From a checkpoint of a small transformer trained on Wikipedia: a variant of SOAP for these matrices.
Each number is 128 + 24 x the weight over its row's rms, rounded and kept within 0 to 255. Layers, rows and columns count from 0. The size above them is the row's rms in percent of the matrix's.

# layer 2 MLP up, 512x128, rms 0.0601, rows 152-178, columns 0-127
size [ 90 131  79 101  94 115  80  94 100 108  94 104 102  92  77  99  86 100  87  95  95  79  98 109  86  94  97]
[[133  70 147 117 108 108 128 110  74 126 148 112 119 108 153  97 102 151 140 133  97 131 150  90 102 143 101 103 164 150 136 156 123 105 105 103 157 107  99 133  88 136 114 109  90 118 115 130 111 101 135 136 118 132 164 105 103 138 144  97 108 101 130 110 138 118 123 103 121 127 138 166 112 121 157 148  67 157 147 136 121 126 122  65 136 127 131 105 111  98 123  93 136 135 136 101  98 178 137 145 118 129 122 104 182 148 135 116 102 147 142 153 101 127 117 137 121 109 105  88 141 161  76 150  91 125 156  75]
 [152 129  89 132 120 102 149 118  90 160 109 128 110 122 131 126 137 110 143 126 130 149 123 149 151  96 115 120 136 103 151 144 104 162 135 155 121 160  95  85 113 142 129 140 130 128 104 105 144 147 151 128 109 126 117 104 144 150 178 122 121  86 108 118 155 105 132 131 147 168 159 140 110 150 163 126 119 152 137 171 139 104 110 146 144 127 152 141 158 173  89 153 182 129 114 120 103 155  82 177  83 115 118 123 130 121  89 199  94 111 165 113 150  96 166 116 153 130 120 146 143  88 161 160 100 127 136 113]
 [114 162 115 122 137 127 133 197 142 156 108 150 127 142 114  77 107 119 149  99 114 137 128 140 135 161 126 156 129  90 166 131  91 150 123 126 121 148 115 150 125 136  80 173 160 136 144 169 149 111 109 111 124 139 105 108 154 126 119 103 101 114 120 143 142 113 163 128 123  82 145 140 146 151 102 163  98 128 137 143 128 136 142 120 122 149 154 161  90 152 104 158 121 104 140 100 127 100 162 130 117 169 116 114 118 123  56 150 109 185 121 135 105 144 117 147  94 131 132 112 131 188  93 118 136 158 168 149]
 [ 76 127 154 140 120 169 137 187  86 170 125 106 129 144 143 155  97 107 106 135 129 125 147 150 129 132 129 108 101 125 140 145  78 139 131 146 118 114 148  82 131 128 104 162 118 158 152 126 165 154 139 129 110 129 148 178 156 156 129 109 180 133 175  73 136 113 144 156 133 160 107 116 153 158 149 164 144 139 155 122 140 165 121 119 122 140 148 144 104 162 135 123 114 156 165 130 130 114 120 127 106 157 143 124  96 127 125 154 119 122  99 142 125 139 104 174 109 131 128 127 182 148 150 158 184 128 158 115]
 [ 90 131 102 132  89 120 107 123 119 153 184 100 117 147 133 106 153 151 101 157 136 100 152 176 143 147 144 131 134 120 104 109 117 106 126 111 137 112 111 120 132 112 124 127  88 127 154 104  98 104 154  99 112 162 112 159 173  95 140 152 120 126 133 110 120 116  97 104 157 126 119 126 139 104 143 148 145 131 122 151 122 128  85 105 133 102 118 112 101 157 181 125  91 124 107 168 167 120 103 134 133 148 107 143 135 112 193 173  92 175 133 139 135 161  79 145 105 172 111 146 143 119 149 103 148 111  78 126]
 [153 149 109  97 104 132 142 125 118 102 117 140 132 121 106 147  96 133  82 141 137 132 108 117  73 122 134 100 124  79 139 120 145  78 145 146 110 156 114 118 139 143 145 180 138 152 156 136 122 116 116  89 110 138 153 158 151 106  98 113 132 108 106 122 137 112  84 112 126 107 125 136 133  80 151 136 192  95 147 135 166 125 119 181 163 127 174  93 145 140 133 118 158 141  87 129  87 135  73 142 117 119 135 102 138 158 132 130 114 143  83 125 146 137  85 110 118 131  89 140 107 135 183 124 146 137 131 123]
 [124 125 126 102 108 156 110 108 129  89 142 112 130 170 141 103 128  85 112 112 130 144 118 174 120 162 131 107 127 129 173 117 110 140 173 147 100 151  99 128 123 139 129 141 125 149 125 126 140 136 101 142 107 132 170  98 126 138 125 124 133 140 123  80 110 190 153  80  95 128 127 179 127 113 146 165 124 110 136  93 160 151 164 151 126  86 121  99 150 113 122 160 109  83 102 128 162 112 128 136 107 133  91 136 136 144 109 142 106  55 121 132  78 116 123  91 135 131 149 109 140 147 174 102 162 127 142 151]
 [104 145 126  97 155 128 139 123  94 181 148 124 143 147  97 141 112 156  96  82 149 117 113 116 111 104  83 116 152 136 121 105  64 146 108 136 144 149  97 150 147 140 107 122 135  81 135 117 160  85 148 162 157 149 132 134 154 122 134 138 138 144 131 119 154 146 105 126 169 151 121 109 139 107 107 117 146 127 182 145 130 106 146 107  69 117 124 131 128 117  94 149 103 141  89  92 134 136 135 186 141 134 183 184 146 101 156 113 131 150 112 130 123 106 114 126 133 114 109 168 148 114  96 127 142 115 154 154]
 [124 120  65 141 143 100 114 132 130 173 114 101 130 152 159 129 128 134 131 123 105 150 122 154 157 156 113 126 145 133 119 151  90  98  90 130 132 143 156 127 102 159 134 110 172 150 159 136 151  88 120 126 134 119  78 147 110 121 143 158 167 114 121 183 134 134 125 139 110 147 170 141  97 120 113 105  95 176 126 120 110 110 149 202 154 125 140  99 130 151 124 121 185 171 107 123 114 133 174 139 112 138 127 126 157 133  96 141  99 126 148 144 146 115 160 126  91  71 107 147 110  94 148 123 128 132 116 118]
 [ 94 134 142 144 132 132 120  70 131 132 145 161  96 129 157 152  93 128 130 143 159 127 110  79 186  82 135  91 164 161 127 129 102 156 148 112 154 126 131 150 119 141 105 131 104 143 174 115 138 127 130 168  87  98 175 121 132 125 145 117 126 110 132 155 146 158 111 181 134 169 147 116  96 149 114 128 158 126 136 182 145 149 126 137 104 123  91 105 179 123 120 118 104 120 126 135 122 157 114 115 163 121 154 133  97 130 117  86  92 113 129 117 148 145 121 159 147 121  94 163 139 108 153 159 143 153 136 158]
 [158 161 125 114 123 106 129 172 144 167  84 114  94 128 148 128 138 110 109 123 113 173 162 137 144 159 145 140 135 121 138  72  96 156 131 169 121 170 120 146  83 109  81 138 113 109 154 126 144 117  90 121 100 157 108 131 121 123 127 106 136 115 111 135 137 188 132 127 135 112  83 130 127 143 117 147 125 132  81  88 167  82 147 112 135 141 148 154 136 113 155 137 135  98 157 165 129 117 140 173 130  99  70 155 154 142 157 108  90 157 116 136 131 109 112 103 154 138 122 141 142 122 120  92 123 164 138 122]
 [115  95 128 129 123 113 125 104 128 136 120  73 101 131  99 139 104 141 160  93 131  98 125 166 146 119 129 150 168  77 111 104 115 141 126 137 134 108 181 149 141 130 151 128 162 119 119  96 114 121 129  70  96 148 131 125 106 117 116 107 139 111  90 115 133 131 137 116 112 120 151 115  78 134 105 172 114 106 150 195 148 124 109 102 107 142 116 119 121 124 149 150  80 107  88 177 123 107 118 150 145 142 122 120 147 104 110 148  73 119 120 160 162  66 100 119 102 126 137 101 143  87 147 129 104 128 145 109]
 [162 150  95 154 165 115 115  83 153 156 135 146 164 131 113 135  91 115 141  82 136 177 112 119 131 128 119 130 120 165 126 149 125 167 121 146 163 119 174 126 128 106  71 160 135 128 103 110 121 119 112 139 161 141 118 124  99  93  89 102 138 117  85 205 150 132 131 144 100 141  93 156 156 157 143 152 153 121 107 132 123  83 126 138 139  94 138 148 127 115 166 115 121 134 137 140 108 138 138 133 170 146 116 122 172 151 114 114 133 116  72 154 101 140 113  87 103 111 139 143 144 142 119 145 155 125 143 144]
 [145 122  94 108 135 124 135  99 109 136 123 107 101 151 154  99 133 121 102 147  94 117 112 149  97 101 127 153 140 116 123 151 138 123 102 116 158  97  86 180 125 140  62 143 126 113 104 186  95 129 156 190 147 144 132  92 122 141 157 163 113 148 132 152 118 169 109 132 135 145 128 112 102 140 123 158 103 100 147 104 144  66  93 119 124  96 121 140 114  95 118  87 102 142 121 143 116 121 150 125 136 107 118 123  92 143 127 101 133 112  98 111  95  84 131 137 174 113 115 113 112 110 138 100 143 100 104  83]
 [167 139 123 140 126 100 178 149 146 136 110  92 137 150 119 102 119 157 107 159 112 140 116 169 162 146 146  99 158 129 121 154 157 133 146 144 136 114 163 151 124 138 132 126  97 139 162 152 138 154 126 161  78 115 103  91 101 116 168 131 163 134 126 164 176 146 141  94 117  97 109 125 122 147 135 122 114 121 153 104 157 162 153 142 138 104 176 112 140 170 146 125 116 143 139 166 112 117 140 151 143  87 136 136 120 134 154 164 115 149 143 101  84 110 137 123 207 125 133 102 167  92 140 129 122  92 121 117]
 [143 126 125 196 113 155 112 117 134 110 154 118 167 177 103 104 123 107  80 145 107 130  94 127 122  93 134  93 135 100 119 147 140 168 151 117 115 102 140  97 135 112  48 192 127 158 152 122 130 169 115 108 134 148 142 163 149 118 142 124 128  86 122 120 104 151 122 111 136 135 121 151 130 135 134 151 153 114 110  93 106  91 118  97 142 132 135 129 166  99 158  91 134 109 129 140 123 133 106 131 164 142 114  78  88 132 122 127 105 110 145  94 107 154 146 128 128 149 100 105 139 157 106 167 123 109 141 159]
 [131 135 118 118 100 130  72 137 168 121 119 109 129 113 112 127 120  90 144 116 129  99 127 120 137  97 141 103 119 136 120 131 117 117  67 161 168 129 103 138 110 116  97 141 120 131 158 146 146 105  84 153 122  93 141 131 121  84 128 166 131 131 131 128 130 125 140 162 158  90 118 148 140  83 144 131 104 110 118 116 116 106 105 115 115 120 151  90 130  63 129 158 103 143 154 132 160 155 135 112 186 165 153 109 194 112 100 109 110 106 140 105 100 114  68 101 118 127  89 133 124 165 109 119 117  92 111 125]
 [138 131 143 174 103  95 159 135  98 137 168  49 129 168 108 128 137 138 175 153  97 144 137 159 124 150 105  90 104 128 106 143 108 156 118 130 112 120 101 107 108 128 165 136 127 146 151 135 167  91 101 151 115 117 133 111 106 129 160  83 150 145  99 173  88 140 143 124 134  94 141  90  86 137 138 140 135 133 133 124 106 161 176 142 105 106 147 121 142 142 149 126 115 115 121  92  79 135 150 143 167 139 149 151 144 138 128 175 126 127 145 113 164 138  88 131 143 136 134 141 143 105 109 135 124 170 154 115]
 [136 125  85  84  95  86 112  92 119 102 139 117 114 123 127 104 140 110 135 119  70 107  86 113 167 148 106 164 142 126 109 143 140 132 144  87 123 140 142 164 170 147 124  93 148 180 112 109  92 132  96 103  76 122 153 130 145 136 139 117 116 152 121 139 122 153 139 104  83 102 125 139 106 126 136 136 119 164 122 169  82 110 122 123  91 151 177 100  86  80 154 101 169 110 140 137 123 157 163 126 114 105 135 157 124 128 112 113 132 144 137  92 113 120 149 132 135 127 131 117 115 107 127 139 140  86 160 103]
 [190 148 162 150 143  92 184  99 140 144 108 154 105 125 158 102 136 110 129 138 136 117 152 149 150 101 143 112 172 104 166 138  98 143 141 124 147 104 119 123  98 130 160 163 121 120 144  83 108 141 150 112 109  81 152 121  99 135 179 122 154 115 106 132 146 112 139 122 155 111 115 151 143 112 135  89 120 145 100 154 144 131 144 134 121 157 127 119 120  84 156 145 145 131 116 141  98 165 140 142 128  97 194 151 159 122 112 152 122 104 114 138 148 153  87  95 106 174 150 116 156 119 149 153 101 137 121  91]
 [132 123 135 111 102 119 167  87 148 152 151 100 123 114 118 106 130  70 125 106 138 147 140 147 116  99 143 110 122  97 151 134 125 109 143 142 106 142 135 146 132  73 128  93  89 141  98  92  90 127 131 132 131 160 142 167  76 132 116 155 102  85 100 138 123 120  98 161 149 135  81 104 149 159 157 132 106 164 115  71 180 100 113 137 133 138 141 133 127 100 122 100 114  84 130 103 127 104 133 119  98  56 115 133 135 123 128 116  96 133 107 119 141 130 110  85 128 146 103 140 143 122 134 146 106 158  89 111]
 [170 150 105 136 115 126 129 165 117 182 147 161  84 125 127 130 149 145 114 123 123 100 164 122 124 175 112 140 109 116 155 152 151 135 158 139 162 118  88 132 159 101  97 131 119 113 155 117 153 157 103 139 140 107  95 165 138 125 167 106 144 134 122  91 147 205 156 141  96 131 116 119 101 127 183 115 138 143 133 139 157 120 127 167 117 152 127 139 108 139 164 175  84 140 100  90 125 107 108 138 102 162 130 154 142 134 109 140 105 153 126 154  83 156 130  90 114 122 133 143 156 126 103 123 136 127 140 161]
 [100 133 120 171  93 138 143 113 151 125 127 127 129 140 139 125 128 108  91 148 126 133 144  87 116  84 169 125 147 151 113 114 133 133 119 132 172 129 155 152 185 146  98 125 124 162 133 124  97 115  84  85  82  94  70 110 141 139 121 118 168 141 131 150 100  99 126 150 111 148  87 116 116 134 153 157 108 144 184 127 155 121 135 125 139  91 124 125 153 152 129 125 122 114 185 116 118 132 101 143 114 110 110 137 140 121 104 134  89  86 166  80 149 121 166 146 168 109 120 130  87 113 135 131 149 151 108 154]
 [156 125 128 128 119 124 133 106  92  94 118  74 133 136 152 115 142  55 109 173 104 135 111 136 145 139 118 122 143 131 125 133 128 176 166 146 145 107 136 122 110 116 128 173 117 125 125 138 133 132 115 132  82 128 153 164  87  86 125 131 170 114  76 104 136 143 143 140 126 125 135 124 104 123 144 156  94 137 140  94 132 111 143 143 121 144 170  76 162 102 136 124 122 154 139 186 150 136 155 126 132 131 145 149 128 128 152 119 108  72 168 120 184 120 137 155 131 154 114 134  79 132 129 138 133 123 184 154]
 [137  80 151 171 120  88 117 112 148 123  96 118 164 130 112 125 160 135 114 146 157  90 126 129 143  73 128  76 130 167 148 140 119 154 103  94 129 106 175 124 122 175 130 116 108 125 123 120 113 152 136 122 106 151 121 138 124 102 103  79 152 137 147 133 166 109 101 117 131 148  95 108 119 105 133 136 128 142 113  88 148  99 133 112 109 120 110 127  95 130 133 145 147 103 188 170 137 129 130 177 117 104 116 164  90 103 112 145 124  96 123 105 110 120 118  87 180 112 143 143 165 103 152  89 114 115 104 115]
 [109 138 157 116 132 130 104 161 153 184  93 135 110 167 119 149 141 151 190 141 119 109 130 144 157 149 112 124 164 141 123 132 122 154  93  88 152 153 132 116  84 164 112 131 145 120 122 105 137 141 153  87 132 137 130 107  94 138 115 160 200 122 101 115 136 120 110 122  96 154 153 160 101 174 103 134 126 120  88 127  91 136 132 121 122 115 100 165 118  79 166 149 117 105 161  92  99 134 112 118 126  95 155 128 132  80  99 166 122 111 132 117 122 120 108 135 118 128 140 140 130 102 178 147 119 136 144 121]
 [118 127 145 143 129 128 152 102 123 118 109 140 165 116 111 130 131  85 108 133 159 102  91 135  71 114 159 135 111 111 108 151  87 144 166 122 100 105 172 121 150 139  84 125 145 121 116 133 142 110 120 143 143 173 149 145 119 124 136 166 147 151  99 126 110  90 137 170 131 147 150 130 170 112 160 106 112 135 100 124 110  57 128 152 131 120 152 136  91 173 149 112 149 105 123  90 109 147 108 117 152 125 108  87 122 121 131 144 143 123 159  76 106 154 150 153  94 167 101 126 138 142 146 155 102 141 182 142]]
# layer 2 MLP down (transposed), 512x128, rms 0.0603, rows 152-178, columns 0-127
size [ 88 125  77 111 103 114  97 104  94  98  90 107  91  86  83  92  90 103  95  92 110  80  96 112  88  91  91]
[[128 162 100 135 117 163 109 176 153 143  89 122 140 115 126 171 161 118 142 123 145 114 124 128 144 122 119 144 111  83  70 112 107 107 103 161 116 164 133  74 151 103 116 131 175 138 117 104 113 139 107 111 132  93 114 144 151 111 120 143 113 153  97 133 113 125 105 127 132 131 171  79  87 117 127  97 122 113 120 132 108  81 140 163 141 113 154 156 111 149 113 140 134  98 133 104 118 102 110  91 109 113  97 153 113  62 121 107 111  77 126 104 154  90 126 121 114 135 137 168 143  98 142 110 106 125 123 169]
 [153 102 132 116  95 124 103 109 129 112 117 135 145  92 123  81 112 104 175  90 121 142 164 145 172 130 143  94 144 112 147 116 148 121 139 123 164 144 133  83 124  92 116 109 164 127 138 148 130 154 161 162 148  93 124 122 139 126 137 152 104 125  97  81 114 121  85 118  94  89 101 138 142 117 107 139 125 131 125 150  89 143  86 122 108 139 152 147 150 142 109 121 124 109 191  94 130 140 127 116 110 115 128 180 150 104 137 138 107 107 129 106 159  84 200 129 147 134 128 174 144 155 154 128 128  93 135 139]
 [ 92 168 155 155 119 141  86 113 159 122 132  75 117  72  92 130 121 118 129 116 115 135 132 116 130 108 115 119 129 121 113 114 161 140 135 156 120 145 101 112 133  81 140 116 153 155  93 127 103  69 150 141  99 117 109 110 119  82 147 137 147 130 117 113 110 163 103 119 112 112  94 154 105 136 134  90 142  93  95 127 106 123 141 119 112 160 101 129 136 107 163 130  93 134 117 100 145 105 138 132 114 101 142 125 119 106 123 109 115 128 142 115 157 132 109  74 120  99  94  95  81 134  94 126 162 168  58 159]
 [130 151 124 106 137 125 106 159 132 157 130 129 131 121 114 184  91 115 132 155 134 124 103 104 172 124 100 121 162 140  94 104  74 131 141 135 154 127 126  76 172 151  98 131 161 110 133 112 133  99 127 136 138 129 136 150 107 174 119 103 158 115 139 169 112 111 137 148 170 100 138 121 148  95 151  95 106 137 137 138 122  92 123 144 147  96 191 109 157 128 104 122 128 144 128  83 125 100 119 115 160 121 127 150 147 116 127 119 117 129 156 103 113 157  86 175  90 145 109 139 156  68 169 135 150 100 107 130]
 [144 168  85 142 158 116 124  85  79 116 126 176 153 126 119 134 149 131 130 108 164 121 162  74  91 149 103 147 133 146 160 107 124 147 168 103 170  71 173 151 172 157 128 173 118 149  87 125  96 127 129 101 129 133 138 126 129 157 114  91 137 137 112  96 144 109 100 132 142 114 179 139 115 114 106 161 125 138 154 138 116 117 123 153 104 151 115 136 152 119 141 156 119 132 118 155 141 123 154 129 124 162 115 144  94 135 123  82 134 109 159 129 107 160 114 124 122 126 108 126 136 149 147 145 109 104  70 106]
 [126 150 139 113 142 107 163 158 155 132 128  98 162 123 123 149 115  86 149 160 146 109 132 137 129 147 139 115 157 109 111 174 109  93 155 136 134 136 129 168 156 184 143 115 105 108 146 110 164 152 134 101  87 134 136  95  90  90 113 119 156  88 102 178 161 113 111 129 129 153 135 139 141  69 167 135 126 124 106 144 157 153 106 141 144 172 115 166 121 163  93  89 120 127 114 125  89 104 143 153 144 111 153 122 136 154 158 130 132 121  99 142 104 157 126  88 101 164 137 146  96 161 112 110 132 150 124 134]
 [165 126 103 147 125 104 162 150 145 114 108 144 108 134 128 135 119 132 147 151 130 106 127  93 122 152 125 187 125 129  70 103 177 132 143 120 168 156 128 121 117 153 103 122  88 137 131 137  80 140  99 113 107 148 148 161  86 100 139 131  88 132 145 119 113  99 120 126 130 117  94  74 126 148  84 106 111 135 100 118 120 108 116 129 160 136 175 102 120 110 151 127 172 120 148 131 138 154 134 128 155 172 155 139 148 117 154  94 114 162 139 137 114 152 145 153  98 132 120  87 149 148  91 101 106 119 155  67]
 [139 144 134 104 140 110 135 146 145 150 108  91  80 132  88 137 149  87 124 138 169 150 104 122 131 110 142 174  69 150 168 110 144 131 147 143 146 139  83 143 138 158 117 138  69 109 152 106  98 106 134 126 122 107 134 103 122  82 107 112 151 123  61  65 153  82 148 139 120 135 142 141 107 121 122  80 105 160 147 120 116 156 124 122 129 127  99 174 143 155 151 138 138 120 141 164  88 130 115 138 122 146 103 115 162 100 114  95 110 108 129 119 149 118 119 141 156  92 125 140 109 112 134 103 155 115 128 134]
 [ 91 155 148 113 117 165 131 113 117 139 132 124 105  92 111 135 146 127  96 102 165 117 116 118 106 144 140 158 138 124 111 175 148 191 124 113 109  94  71 120 148 124 184 126 125 146 138 134 115 127 147 107 157 147 132 118 127  82 166  94 112 125 115 101 146 124 114 119 123 133 143 110 170 113 172 147 125 151 123 131 139 129  70 107 121 107 114 147 147 107  79 109 122 116 109 141  94 113  90  87 141 131 149 106 139 115 122 138 126 138 119 176 106 142 132 124 103 168 112 172 147 139  75 125  76  87 137 151]
 [131  79 104 149 119 130  63  95 145 106 148 176 158 126  89  95 121  86 122 166 118 179 139 147 157 150 137 115 125 148 122 144 116 129 164  96  94 167 101 116 127  95 143 112 119  97 126 129 152  95 121 104 132 118 149 161 129 129  76 129 108 130 138 128 114 123 156 124 123 129 123 123 101 115 157 113 141 150 105  93 105 122  98 131  97 113 129 133 143 136 122  99 128 194 146  91 160 119 111 170 136 130  82 122 159 129 150 127 131 132 139  91 125 140 133 167 136 112 164 152  93  67 128 116 100 118 125 124]
 [ 94 142 171 114 123 170 128 105 115 123 110 110  82 151 175 127 147 117 105  79  92 138 125 164 123 111 132  92 117 138 113 150 129 111  97 125 141 122 144  79 135 111 125 139 123 141 118 128 116 119 134 127 145 138 120 127 126 126 128 125 125  89 131 157  87 143 138 173 158 134 132 155 131 137  97 154 150 127 132 108 133 120 133 123 138 140 130 107 160 172  86 121  72 127  98 132 119 121 127 108 167  99 173  85  84 126 129 128 100  96 104 136 173 115  68 167 120  82  83 116 137 117 106 133 134 165 100 169]
 [153  85  99  96 160 132 136 110 135 119 151 135 190 130 138  98 176 130 145 113  58 142 137 124 130  94 140 120 138 139 136 120 148 189 136 165 168  99 151  91 132 128 109 150 142 126  88 148 139  98  76 141  87 116 153 120  90 157 120 157 136 145 145 102 144 108 147 100 131 110 151 112 106  92 170  95 114 125 131 131 155 134  99 114 147 147 130 145 137  88  96 125 129 109  69 116 150 136 123 129 114 140 105  98 126 110 102 157 108  98 117 135 136 107 162 156 114 105 109 121 123 123 103 122 101 135 143 145]
 [ 94 120 137 133 100 135 157 149  90 119 124 104 141 146 112 146 165 145 133 168 135 101 140 135 118 132 113 115 124  88 126 121 142 113  89 138 101 164  72 128 137 161 137  94  95 131 124 151 128 131 149 119 115  78 135 132 119 152 175 125 128 127 154 101 129 157 143  95 144 109 121  97 102  90 145  62  97 154 155 113 128 171 142 108 121 145 125 104 106 146 120 151 115 126 147 107 118 135 123 141  93 106 102 150 101 112 123 137  96 129 158  79 145 127 169 144 154 118 104 141 145 102 114  96  40 114 118 110]
 [137 123 123 153 104 128 106 149 133 142 151 129 127 112 122 138 101 124 100  99 131 135 138  96 150 137  93 139 123 134 124  80  90  95 162 120 119 132 161  63 108  91 173 130 122 145 111 120 147 121  93  92 150  79 118 148 149 154 107  95 144 105 125  94 114  73 125 138 147 108 138 118 154 105  99  90 159 125 119 154 123 144 147 151 131 169 127  64 160 142 138 166 161 112 103 149 143 150 100 106 111 138 194 137 121 125 133 157 107 140 151 157 107 145  93 150  98 147 121 147 159 144 125 149 142 137 155 136]
 [104 106 151 112 178 104 125 108 140  86 118 139 129 133 128 112 117 136 161  95 147 113 156  67 134  97 155 188 134 142 136  76 172  96 121 131 129 126 160 117 162 127 146 117 142 116  87 134 153 146 175 138 118 126 152 133 151 151  94  92 107 148 122  80 110  86 127 146 106 170 148 118 139 112 128 126 107 106 112 136 136 100 145 104 145 139 109 171 154 110 164 175 141 121 115 143 155 160 117 122 113 131 174 101 105 128 119 115 156 126 151 134 128 160 157 138 127 141 129 109 124 182 108 156  96 140 106 138]
 [124 150 112  61 186 103 148 133  86 121 122 126  83 179 138 164 124 125 122 103 127 148 109 119 143 143 129 138 183 156 137 137 139 133 140 111 113 140 116 119 122 110 156 114 114 100 138 117 133 110 147 110 116  90 137 139 147 169  96 138  95 150 112 119 128 145 145 136 155 115 109 144  91  82 128 129 133 128 123 182 124 172 122 162 112 100  88 113 119 147 121 156  92 136  68 128  65  86 145  68 146 126 120 128 166 120 134 112 139 124 125 134 120 100 137 141 109 103 163 134 139 109 158 128 123 125 106 141]
 [124 131 128 103 156 142 160 123 109 148 132 160 120 116 130 106 121 100 123 145 120 115 115 185 140 132  99 134 123 117 146 135 128 121 145  94 107 147 154 125 179 171 140 117 122 147  78  88 141 183 154 105 177 162 127 127 138 159 149  97 134 128 118  94 132 138 144 139 105 145 133 176 121 129  86 152 125 149 133 141 148 174 152 116 168 150 117 126 106 189 107 106 125 123 153 115  96  80  91 133  79 140 116 117  58 128 131 158 101 137 122 114 126 107 173 133 128 161 147 150 158 136 127 142 140 141 124 135]
 [113 161 155  82 207 144 108  96 160 158 104 151 122  89 137 112 120 143  99 100 126 122 119 121 132 115 135 124 164 168 120 151 129 118 135 145 153 143 141 152 138 131 120 113 106 118 116 147 141 131 123 121 117  97 117 150 113 148 117 163 145  89 146  79 172 128 156  94 153 148 107 178 150 110 125 136 141 137 109 134 130 129 116 113 122 163 105 122 115 153 106 131 122 114 140 134 106 176 101  73  70  96  78 108 122 104 127  99 151 152  98 122  89 125 174 125 149 155 130 140 131 151 131 135 112 105  93 153]
 [112 139 128 181 135 113 135 138 120 125 153 114 180 125 146 123 102 147 150 100 110 161 166 110 113 116 141  90 111  82 140 113  94  99 120 106 152  46 122 118 109 107 121 123 136 111 118  89  88 135 117 118 117 118 128  95  85 183 149 121 137 117 134 137 133 105  88 129 139 127 155  77 142 162 127 174 124 119 134 119 109 124 134 120 124 102 127 141 124 102 116 134  95 113 140 128 113 123 114  91 137 162 128 141 116  71 155 123 103  96 166 142 110  95 125  87 161 140  96 128 137 122 137 137  81 124  89 166]
 [ 93 101 113 107 117 161  93 130 127 117 139 112 155 123 132 128 133 153 126 113 136 155 125 100  98 126 144 130 125 124 114 141 136 132 112 117 151 129 170 158 175 135  70  99 139 155 124 124 158 143 113 134 128 133 127 180 115 101  98 142  86 147 129  91 155 117  99 100 107 115 133 108 109 100 109 138 106 116 170 106 128 150 114 135 111 107 132 126 119 152 112 105 152 119 141 132 133 113 115 115 141 206  82 116  98 137 176  86 147 127 154 118  64  95 187 101 172  92 116 122  85 118 124 132 132  99 141 124]
 [136 133 123 159 146 115 110 112 157 105 117 118 122 114 136 100 123 141 140 135 134  95 157 124 148  91 129 124 106 108 147 140  94 113 159 108 127  78 154 100 155 138  96 150 141 137 153 127 171 173 101 121 141 120 127 126  98 145 171  96  85 143 151 123 115 100 120 141 107 116 146 141 104 134 115  89 100 116 122 147 151 130 146 115 176 145 121 124  89 139 158 159 118 103 101 140 114 119 161  77 146 106 110 115 105 111 128  68 193 113 149  96 124  55 135 136  98 130 158 127 123 160 124 102 100  95 150 139]
 [101 128 144 130  94 103 123 107 131  65 119 125 141 144 116 146 108 132 154 106 157 112 113 104 128 127 125 148 125 103 107 103 157 109 154 160 126 171 131 110 140 114 105 140 112 180 130 159 137 125 125 119 137 143 131  89  81 150 139 168 171  95  90 150  87 148  73 117 141 124 137 164 109 126  99 147 151 143 120 162 126 112 139 138 140 132 141 120 182 124 143  88 134 112 147  87 132 109 127 146 110 112 159  72 129 120  99  98 139 126 154  73 145 163 133 121 107 131  83  95 140 154 134 145 146 167 106 153]
 [134 121 149 108 159 115  74 171 155 103 152 158 162 108 118 155 115 141 129 125  94 113 106 125 113 148 102 136 129 100 173 160 151 112 143  98 119 129 111 122 111 119 144 125 147 141 101 112 106 111 155 150 146 161 178 120  90 136  88 111 124  95 130 122 168 130 122 122 163  89 121 129 192 102 112 172 149 126 109 117 116 166 134 169 109 155 120 158 141 112 112 139 143 119  79 148 137 111 106 130 126  97 138 152 107 127 147 109 164 194 109 155  96 101  93 123 113 127 130 128 147 109  91 156 143 124 108 150]
 [152 134 151 158 130  89 122 157 113  81 121 159 123 149 131 128 149 165  98 112  91 177 119 157 130 162 129 135 165 150 136 145 112 162  87 181 129 116 116 138  99 110 121 158 115 114 107 132  93 152 124 146  81 118  87 144  91 116  90 136 143 128 108 160 151 145 172 116 112  84 137 137 112 114 120  91  97 122 158 107 142 141 128 180  85 145 103 135  97 128 113  89 135 130 129 139 106 133 148 145 135 137 140 143 126 141 132 134  78 123 178 122 155 159 124  71 104 100 130 106 101 116 111 124 144 121 131 150]
 [ 79 147 132 147 145 137 145 102 111  62 127 117 140 140 148 150 111 180 156 162 115 114 149  99 158 114 153 140 122 146 113 129 198 126 165 158 127 102 145  95 127 104 114 135 130 151 154 140 107 137 138 122 147 121 192 159 151 166 139 158 125 124 139 136 100  95 133 136 141 127 100 166 129 129 102 114 152 152 121 139 150 143 158 178 145 133 121 145 175 119 148 111 139 139  99 162 136 124 153 121 194 126 143 128 126 157 117  74 169 156 147 140 137 133 143 160 134 137 132 109  98 137 155 156 117 128 145 131]
 [131 116 105 131 120 147  98 120 162 142 124 143 125 145 139 141 148  97 126 136 130 127 119 126 100 121 142 100 158 120 103 138 113 106  96  93 106 108 171 151 119 129  82 104  92 105 141 151 125  79 145 171 113 152 104 122 134 114 124 125 137  98 129 169 100 123 120 114 103 167 145 129 126 121 111  81 147 129  94 114 102 132 115 112  97 125 158  96 143 116  35 138 103 133 172  96 155 150 156 114 125 170 122 151 102 148 185 131 150 115 113 171 131 129 151 147 178 111 127 134 149 100 124  97 129 133  90 105]
 [147 118 135 130 115 138 116 131 113 105 127 134  88 109 125 104  92 139 129 101 161 141 131 168 158  93 130 115  99 139 171  94 160  69  97 113 123 106  76 124 130 112 180 122  81 114 118 132 120 120 139 128 157  93 104  99 150 117 138 127  96 111 180 125 136 146 127 141 126 107 133 134  98 148  89 138 138  96 120 161 165 137 105 124 123 141 114  79 157 100 133 156 115 154 112 109 139 125 109 133 138 128 169 130 136 155  93  72  95  94  82 146 135 124 135  81 113 115 128 118  83 107 144 104 137 105  94 146]]